Each number is 500 + 40 x the weight over its row's rms, rounded and kept within 0 to 999. Layers, rows and columns count from 0. Numbers have three digits each. The size before them is the row's rms in percent of the matrix's.

# layer 3 MLP up, 320x256, rms 0.164, rows 249-282, columns 0-63
107:503490498556598486543453566522564416528514534489559510515529444511540458517482563542473494526593481436537539548509435520524497425598544465469504555544531484444503523520546498485540502430497537
091:539456563593515433500471497535578500485481450444477524495534442432486417507504534479511498488440488473502454500451566530496480506510532446511489433506505518515551454581532507509490542579479517
100:581492541476428561547534539514499547462447572469469507492569517555595541527375481575524499501512509453454437500515431476500461507464528547424427532510554498508547479450453489513468551498494536
115:522479476474441575480445559465512458487478512501520470516466500526566474465511459546534483543440482528577439523530550463577458523450462578496443569636516528494517540490509511562521439514529507
108:532494551440496529576505434515506602473413474536485507476560456469568535512460542531463510484521475459515577482542463484405492510441478461492528469463498499470550539479507552581519516567476510
098:522540513548509507493556541441518469485470546545517580550526448483461542527467503562512538508516408500486531559551491500485443502537540499520461505509509465551523497466461505548425433579432465
099:525489541471474551521473516495479518510526508485461466478479475495483520467485501509499587498507512569496568476531550470487494481451535500539553553540518511462479523502505502488500505539483400
101:536522459456504532487482494479585521470485516567511535466525514588490463458538443545538429498492517550471457527504509523484519499432504554532534488518536573494473524610427475465576482468485473
104:500536492491487448503525477490487499419431502421456466479468541485515491538476448494501533590506531521454477521499501557499564623506447507530478560570488525482503485542455548477520446492503451
098:511463522468479458511550445537488544521521495568503509500492576500525501451550532468518540441579474519465481458397491556513432483476446440473485505491490463535504487458514507491491425512472438
097:522519505529534521474460604493503550494537501530473472511490537465543490507583471500544560505539476487549551501508506535505488467491491470401458484454469540426484419433423578483506517509590501
099:454534483440548576481538455563453512483536495552536501456461522585467502448446501491467507427489501507484436500497490481451565431511481533530546498508473598493459513527482444419500445505518480
101:503529480588452476432520514502571505449564526564555578490514533548495410492447518484486525488494481452499496532503493531456438448584529496498498468465485539473492487526473411540462517546470522
106:533501450459535430480432498559499457522520449531573508512497509418430469556449498510459508453502451458482456524510489429516495502549546535451449456495491512442489484545523478450524478512594566
095:491480509542392522500517532492530489521530545485558491497557517452416543544509439439462545578562456569514554447430557498523510485492508466426475478528528434502496488523486520476490409539500491
106:533588592424547471549499547494538446502527454542587482541486532512466538533565520526583436468446432488516520422540537543508481492520591475492448476511456523545426479516492490511503543495457576
105:552448558484508515566481560480535465522500529527545469470401445537593541521435445411515484544473515533479516478541486502480505479459488515453550528484539526478505533417500511451445491514512482
098:504472479483487518481482457507559437517477500532488507441489507457574494486461514577443561471493491473494496482473536504578456474503458548441478516469532480473475591482517511557482470536485533
101:558500511510522409539541511494455510459453474577459536485520513520515507492493555550548485614391532485502529466463479478448424556472515515392519420500548461559577481454518584493522573490485523
097:546540455552492488456447467516552487444476476568497486519525544469507528417579541513523506480539514541405504447503482518465552445444500522465524552484533524487572563472432526418512515486458512
097:454516531471504538584569446474476525533565499527473546573468492557589558512453542546418449511494514480554528556545529504478489429463427482516514484491507519593461488471493486543476521470536501
091:507525546580490526488529537535484443527497517528477431464519500471452503431473476553576442459482549567532496535489508568487550517514505474475464579469532481609452543569481448501522519491455525
095:487504476516485484489479479466523509589525483455464476511438452418519565505482480489519491552436503547494571524503513453526492530495507522440495453436513526465524441539460497466453552463537437
090:466506462657489481428479499547505502498448463504607508525514509563449507485518553470529450537442527526576523533401488441462511482460479433486488554493496528554521539517516563464514515496550587
093:470507526497475474478465431499529521501546544508493490604506479593495498499444477539572563431501540523493520503512497413448526426506577470558466496530494484534500559525494500612459497521484502
095:444510626468519496482561478422509550462452491533500488577529480482456458538550517517504526406502453384580460479477491443522535537467482518502484517531520462527529548431544460473506582488485441
094:504486489477501469506517556492498390524487557419444502503505532479482523470596490546486473539523518561547481536499568545489500513452501522513466538483457453562524512510461470482479483559467487
093:568476526435527479535495417550533556400572522518474520588437484464461469457494510506474578537494579517505505512461579512412529483523502443484545499426494543554471499503576455562521534580472518
100:483556576469534580444493554491511539510574448441544452410494534503495588545536518500499538462541475502473563376563483537445502488471453522497455578496486492423483465489545534528463501519483468
100:521554478475498466499457474578494511457436523482521496494479529465479546387501495556488500587474534581501540461467497494481592497496547483509465415463454497535481571435523490576471478517444573
097:453555526492472550533542553515449442477466473515530447418501457543464484552525532482427420509447454537560462474574449514551491528501489504436439437483513506521523463490536504482515530591473445
098:544464490537512520505460522442442458431517529461519502472470507576466456554483528523429508498474553545533557445468442514541452588511465424516460466478538486508543455526476501531547516429539475
105:485502449458527452410427460511489464534427510560447467446471534529591457457510469470446492434495555533506574449527504517495562447496451460538471537427492490510536522491469516412474491581511544
090:589464472514445456414532517505479485523505457423478479540495459538514479466508581506528478521481483417554508502541537518538463478532520489435509496539403434519537518417516577513499519529494525
# layer 3 MLP down (transposed), 320x256, rms 0.148, rows 249-281, columns 0-63
101:470457524550549521549482519481500474544503425419447505485502513441452489479473532577473462475498541450510528511444489507458506471556471527485441519490531392531547542488570401486556536456555414
092:488558522488493454539517498495554528555449518521495464558437499484435450583532525468479500495447567497589402511536536559528518439533475492479492526465525527449532568502492513460485484524493507
100:489507471542523485498497468489559498536490494482543377597478418436418486460517593544477432516527547479424520514462495528568460487528483499445488459488513478486438462532502463484481514470593491
102:504495485546553487502444490502540460395500569467476478484451551491581540477540453499568475437507499430596520549540490518434448512549500552546446444481558531533458470403469492578474520518447536
104:458543515530544442515545484450514487552454476524477548436494517528452496391538512579490514566499470487516523440536496591512541529470536446508517441506467491524538510522538449479518514520481472
097:568458526554445548561531521498517496520434549511489498562435560544502513586586468556582553413486517562522454513499441487481484492453500446548544523506478477458484529516523462584464429484581536
101:475480459483523511448523514461526504534577520509521519493555434492487492521480483495496502498562501494532556535490480503407482506462593472524469469521484555530527537441562477453471474498529427
108:482476544471520418504515506491492474536569471430488449536514501468548507476513482445376528472483536450557502472495473465529447518561499448430449451510502410438494476431478506529455479511508542
100:467444522454489410561565440507504530495471560431463513524471518363513545486556466505504509532546468458438463479487566534457464573552504477499526536546450569514511489525493471516552499522484570
096:468488505434499454475505443528487550526427468499572605434475423394493517472480484453482545527514446508459470474468483562482457549588548466483500558459421549462524494548467489476520468451516474
103:459482477537552453529464537403567517581508491459534565427477472492480515433509544479444535549474475529498498504462499480396494506518513490557462519559516523515505534503440470528522443463600479
097:518455494504447438506497548439526503450471492475491464490479500424543520533533491494482507561544533534460474471470521504491435576488493478489465423504512467491510413530463525506485517532466590
104:477595483453440475503567461564507489489551495512569493484515533487495512516449556518509577540442517489457595544475558501487423478459482503494503431503536511455448489506490485503501460484469538
103:518428542462421466472456403446511503511496499511498520486508507531518534576451475470512546507521478461480478487542498451479468475560452512524487466571450414479566458484507424500455494496516459
098:466553493526443515429517478487580474480453564520548458469495453455531587487452507478552511498517553540449450522505509531508552540478472524398484518522498495519495557542569546518557473429477507
105:504513522499476480475506546482498446463467507492555413490504454508502527509524530538472496562506561556487545486517513494588461604443520466508402468455518502523439564507528455497478563459545491
100:489558529593563569530490495470411456555506501487507540465456509498465560535484438442481504514479474472541496483601541469452486518475549524539551497446533551471531497487414450510515492485531481
100:519539471572472498510497502472433489509443465520554529474403506441512452569435510549384521465593530531570494515500465441469548484369494503468473555523504528480559475474528493480484546511514466
095:528556503506533461496472558558602509568459490500489583474500535542518474502420439520573524524508575490494500458518540453487546448485496446510490567476513485556555564517434587481494491541535486
097:486506432477494514421515480491524517510495506525526577485501447486479460518460509467534487552413496531510540552444448510499502474530508556451539540529574510466492490481559515552534527422508445
100:491514440635464484588519488475568501590492540468546512563476482485561535562573451533509487466505549538465521568563575514505499542476525517493487443515545474532481557555444448488440476462520560
099:491538465543457514497455533530487486530482525531495490538541561503481481500604471519513476524517496565491503512456574474401409451468494549429386442521450474521514498533512553420522494510526521
097:548460471481574485455508535533439487436512416583521450467513526413468509480498468504393486569481508525485509466523432505575516460475513530497461488344505516493491526441470456486528520499517548
094:434492456441486553510471473548462553501505476535534476527503496467515505463515531558562515561458541484512518550462474476455561510431483461555547451566495435438523474523473440495503523528501505
094:567554479479480508496539548536513493472541461449445526435552572524482445509526521605572511546552540495521485488532507471445470474508535436497465481561428444477475472509583484516542468606512516
098:495510473466449607472534496433559496513487448441527495520567621481497489522485463513462449457463515485459496509500528459437571516562514467463580560533491514487506498525476495496479505511525538
097:539431494458508402530495530571525514523558550537530416502547513443490484533558473464483503477505526531534461523476466569458521475544537498477532473425461481527421479475509511466531506469542548
097:390505465548426495478539392519508530490476477465531462536467469464445432497536515452514490508541510530494516476423501499469497473535498495474517466480545462522544490523472461586499451515530522
099:507482458511553517500496490542460495490545424575503458539530387444481536472498526440510455531541438503471542490526542518463471539546556482443518440510492525484466477489419454491505510528485529
102:521493565524547543541488476465557437466480480523557557498485550549456436515542501494418447484483466481470503502506529493569512515489511522515485471487467463507551502483479491536506496443519541
100:457554475472505621576531547484447467491445420519532509470531455546477474470449478521408419529521577547520484521548476551540561516438526527505487467429525522525529532538473488470492511558459455
102:488424521548500486444506496476521553561505465500464561477489483493470477500508431445470499512546515508513598502612484483500571485537464482491538483462468465465551472469507519477495531449480539
104:470506495494485486458484554513509487565475524478487524529466450471525528500490456500474480545481505526514533491530464516488513392499485531495528494399467482543471565475555453527449481544477476
# layer 3 MLP gate, 320x256, rms 0.161, rows 250-282, columns 0-63
095:521478433444458538412499493475522450567551488499509477484441439520503460458510490489524453444519477502472530536473522495508549510505495474488536536505516489558444512495437541525530534499509527
095:457494493536492541448481474485506553487536531485547491528507458412473532516531552482534449480466462396472500508469540478534531434495499594549533452534556521417490455521460528510536476571500478
116:528459487463489494516524501504509542443491546558533495526570567587480539506533540557580428437526480461599474522474494539524500460456418507449454554521465473479454431489438535517479440541475436
107:478477520447569471481454466440605495489565477470521461448498493534498519488492468522434502481486477474486434462447535487508504518480476526539551482547517471502397547520496452450518469525481573
102:539515507389523507551508476523516443488477502503514470535433563525538511459535464532455535475486596512530494504451577595561477425474517547506477505468548541550531502503484481493507492438478487
095:511496473525520516487495506444517494494488505442492502486461507513451589467488529520474458439506476477460525566504489493484562524513522469515481510469511458559501547532569531501567515501428455
103:541524431468541544487548516484503527469497543539518514497524444528438414484511545556582409500570466502487526503462562549483472539425443539571559521550483493515509538600442549530490550511531494
102:560456423522399467442467473553430530530469509486507502534468477490416485467484507401428529535483453464521526553535454413515545516507579490519483529434496428516456503510454481484482552509465439
106:506529440460485461555479543487474523538498511488563440504511494446524542551490472581551489528421539480481512562402547471529495424480529479505482496490494478538512506506528474467577585481439551
102:517465560478518529502446541526554529547471472527487405490492500544485542457535460438458484450451518459560544515566511476475507524570507517499496538500495519533500562528531412500520513572448497
097:524503508529500459455454459496481493520487525465439509532479507440497486482473515483456462530502444473520516507479529510522471543451468536539513486520557481513594508500432568516466448573537523
099:561465545455459573532491501556447597527467469478502493492591477565471565462501493562393467556456449497516558526516479474536432485548514458472474452471448485448472478493492536461479494438462509
105:489493459466476491438522459502482431486525533485413457488506556534538572502472502507425505531501526435446541526446622502571540527445549523502498494527522482562487451483580565497471419525422524
097:465532520464516490533493469458389495485483525537463485491514519610557503510529456545500501490457415485506561521500504410518516495477499524547611499489498513488466443438494455531526498521493440
100:500526552479569462575519511468516551442512578492561509534497503466519486534530514546525472456448476459479541477489505526564523498482475524565598499452540487467504532469506488526463541509504499
096:479484527524541464523509521489510442512485513473503597486554534511532490463514477504497548510493455496498487501438494563479446507584543551528548517490484464527518504386511383480529493499540535
101:524477499584500481529497518473513474478511567507441460508543437522434479506602511448497450545507494464473518494567462532583505472502467444455455500500492530512541446453534521459443556463552524
105:536455551454482459519418468440458456561411511509467492453514465493509491473462538566513481518415537456534452529553495448498493526458521523428546473470470493499484516458449550598507587517540567
100:564477423470524413493529439444560528514494512521394503543486507526520493523514559554525462494525493433544595541496512520539554480427532517492510432557523557494544525448554535493534439466517471
096:501495487499539500436436502552469443521536507474517472468524477542521511479579523574453561482447503507517449485492513447512492467475514421536466489522483497543533565460446545431517587526454501
105:474522416543508468487467519528553494518460492498534534483547519425447479442513475502518476515516479565501491495447562519512483554438486463522458551498539492538418484549581471483498483542523566
097:477533536548504474490484478463526506474456549472550516492540502508535481547475529498502433451491496475511520487505486535474546506526456622459497459427597522543512514427543476550552517555458528
095:521489494565496558483499428566513461425504500493500517464487525473462448485435537505445418494417519469511497513500513491461549473555526404535522526521534449518531561506465509530573467489469492
093:429585552510455459521538492522557504458573457525508524540502515532528567500418440526385538474454569421505508617534458477475522534548524470483456445443502535509538593502583517480585500513493514
098:500474531545512479506531541586548511554578504505468484492582536468442456473485530488501527523419524483525505588502442515460500543502598412488525449518487456497501575455486516512469487546475564
101:463484567423535501595520523532418559471544479520510460530494438538522488539515477490530506447534530469448461481502509458507545549516492451498504522501567560479511477492419522497491469417451475
093:541475518497531460462449455533470580514540508502460576538488520562471496495531490499535580538469469477516433501458514562515478470486464430422511478489456554519473528512524542541519493517502542
103:494539498543584474524539503489560449487499551544425483508541495491514472514489532427475479537426520453526522530471506511488471468508525495482557468505534460533542502585437525525540606500459540
099:471533529487551454518510499431520447482521515554537541496498501505519503486471548517527535456536594498547488493534516573504514514536422513464539518514555485513518477489477559482568575531527493
094:468550470538510492526506537481499485479518545582502518472522546496525504506478530523509468551496509512508532503394589445536475550511530461616590499557486454536472485551559478552435550448466535
095:522499484526472494554420526426428568430495491536527547563446471513491486479484456478462439510473493469422514527491448460462487571554479545483502535451474469529575451552526511444492546460532450
097:527466532590525550491471570586531478495510523523425510457464413397512482486544467541437530524565432491467535479457456473507463532544498523490402535419479499503488533530535522526496557502565405
095:452478491448536463559479511523462542504493547512477462464478506425466511598494390456536521519546450582447485521485561416466558498542524521454516455500479509509531494467452482413456561496434435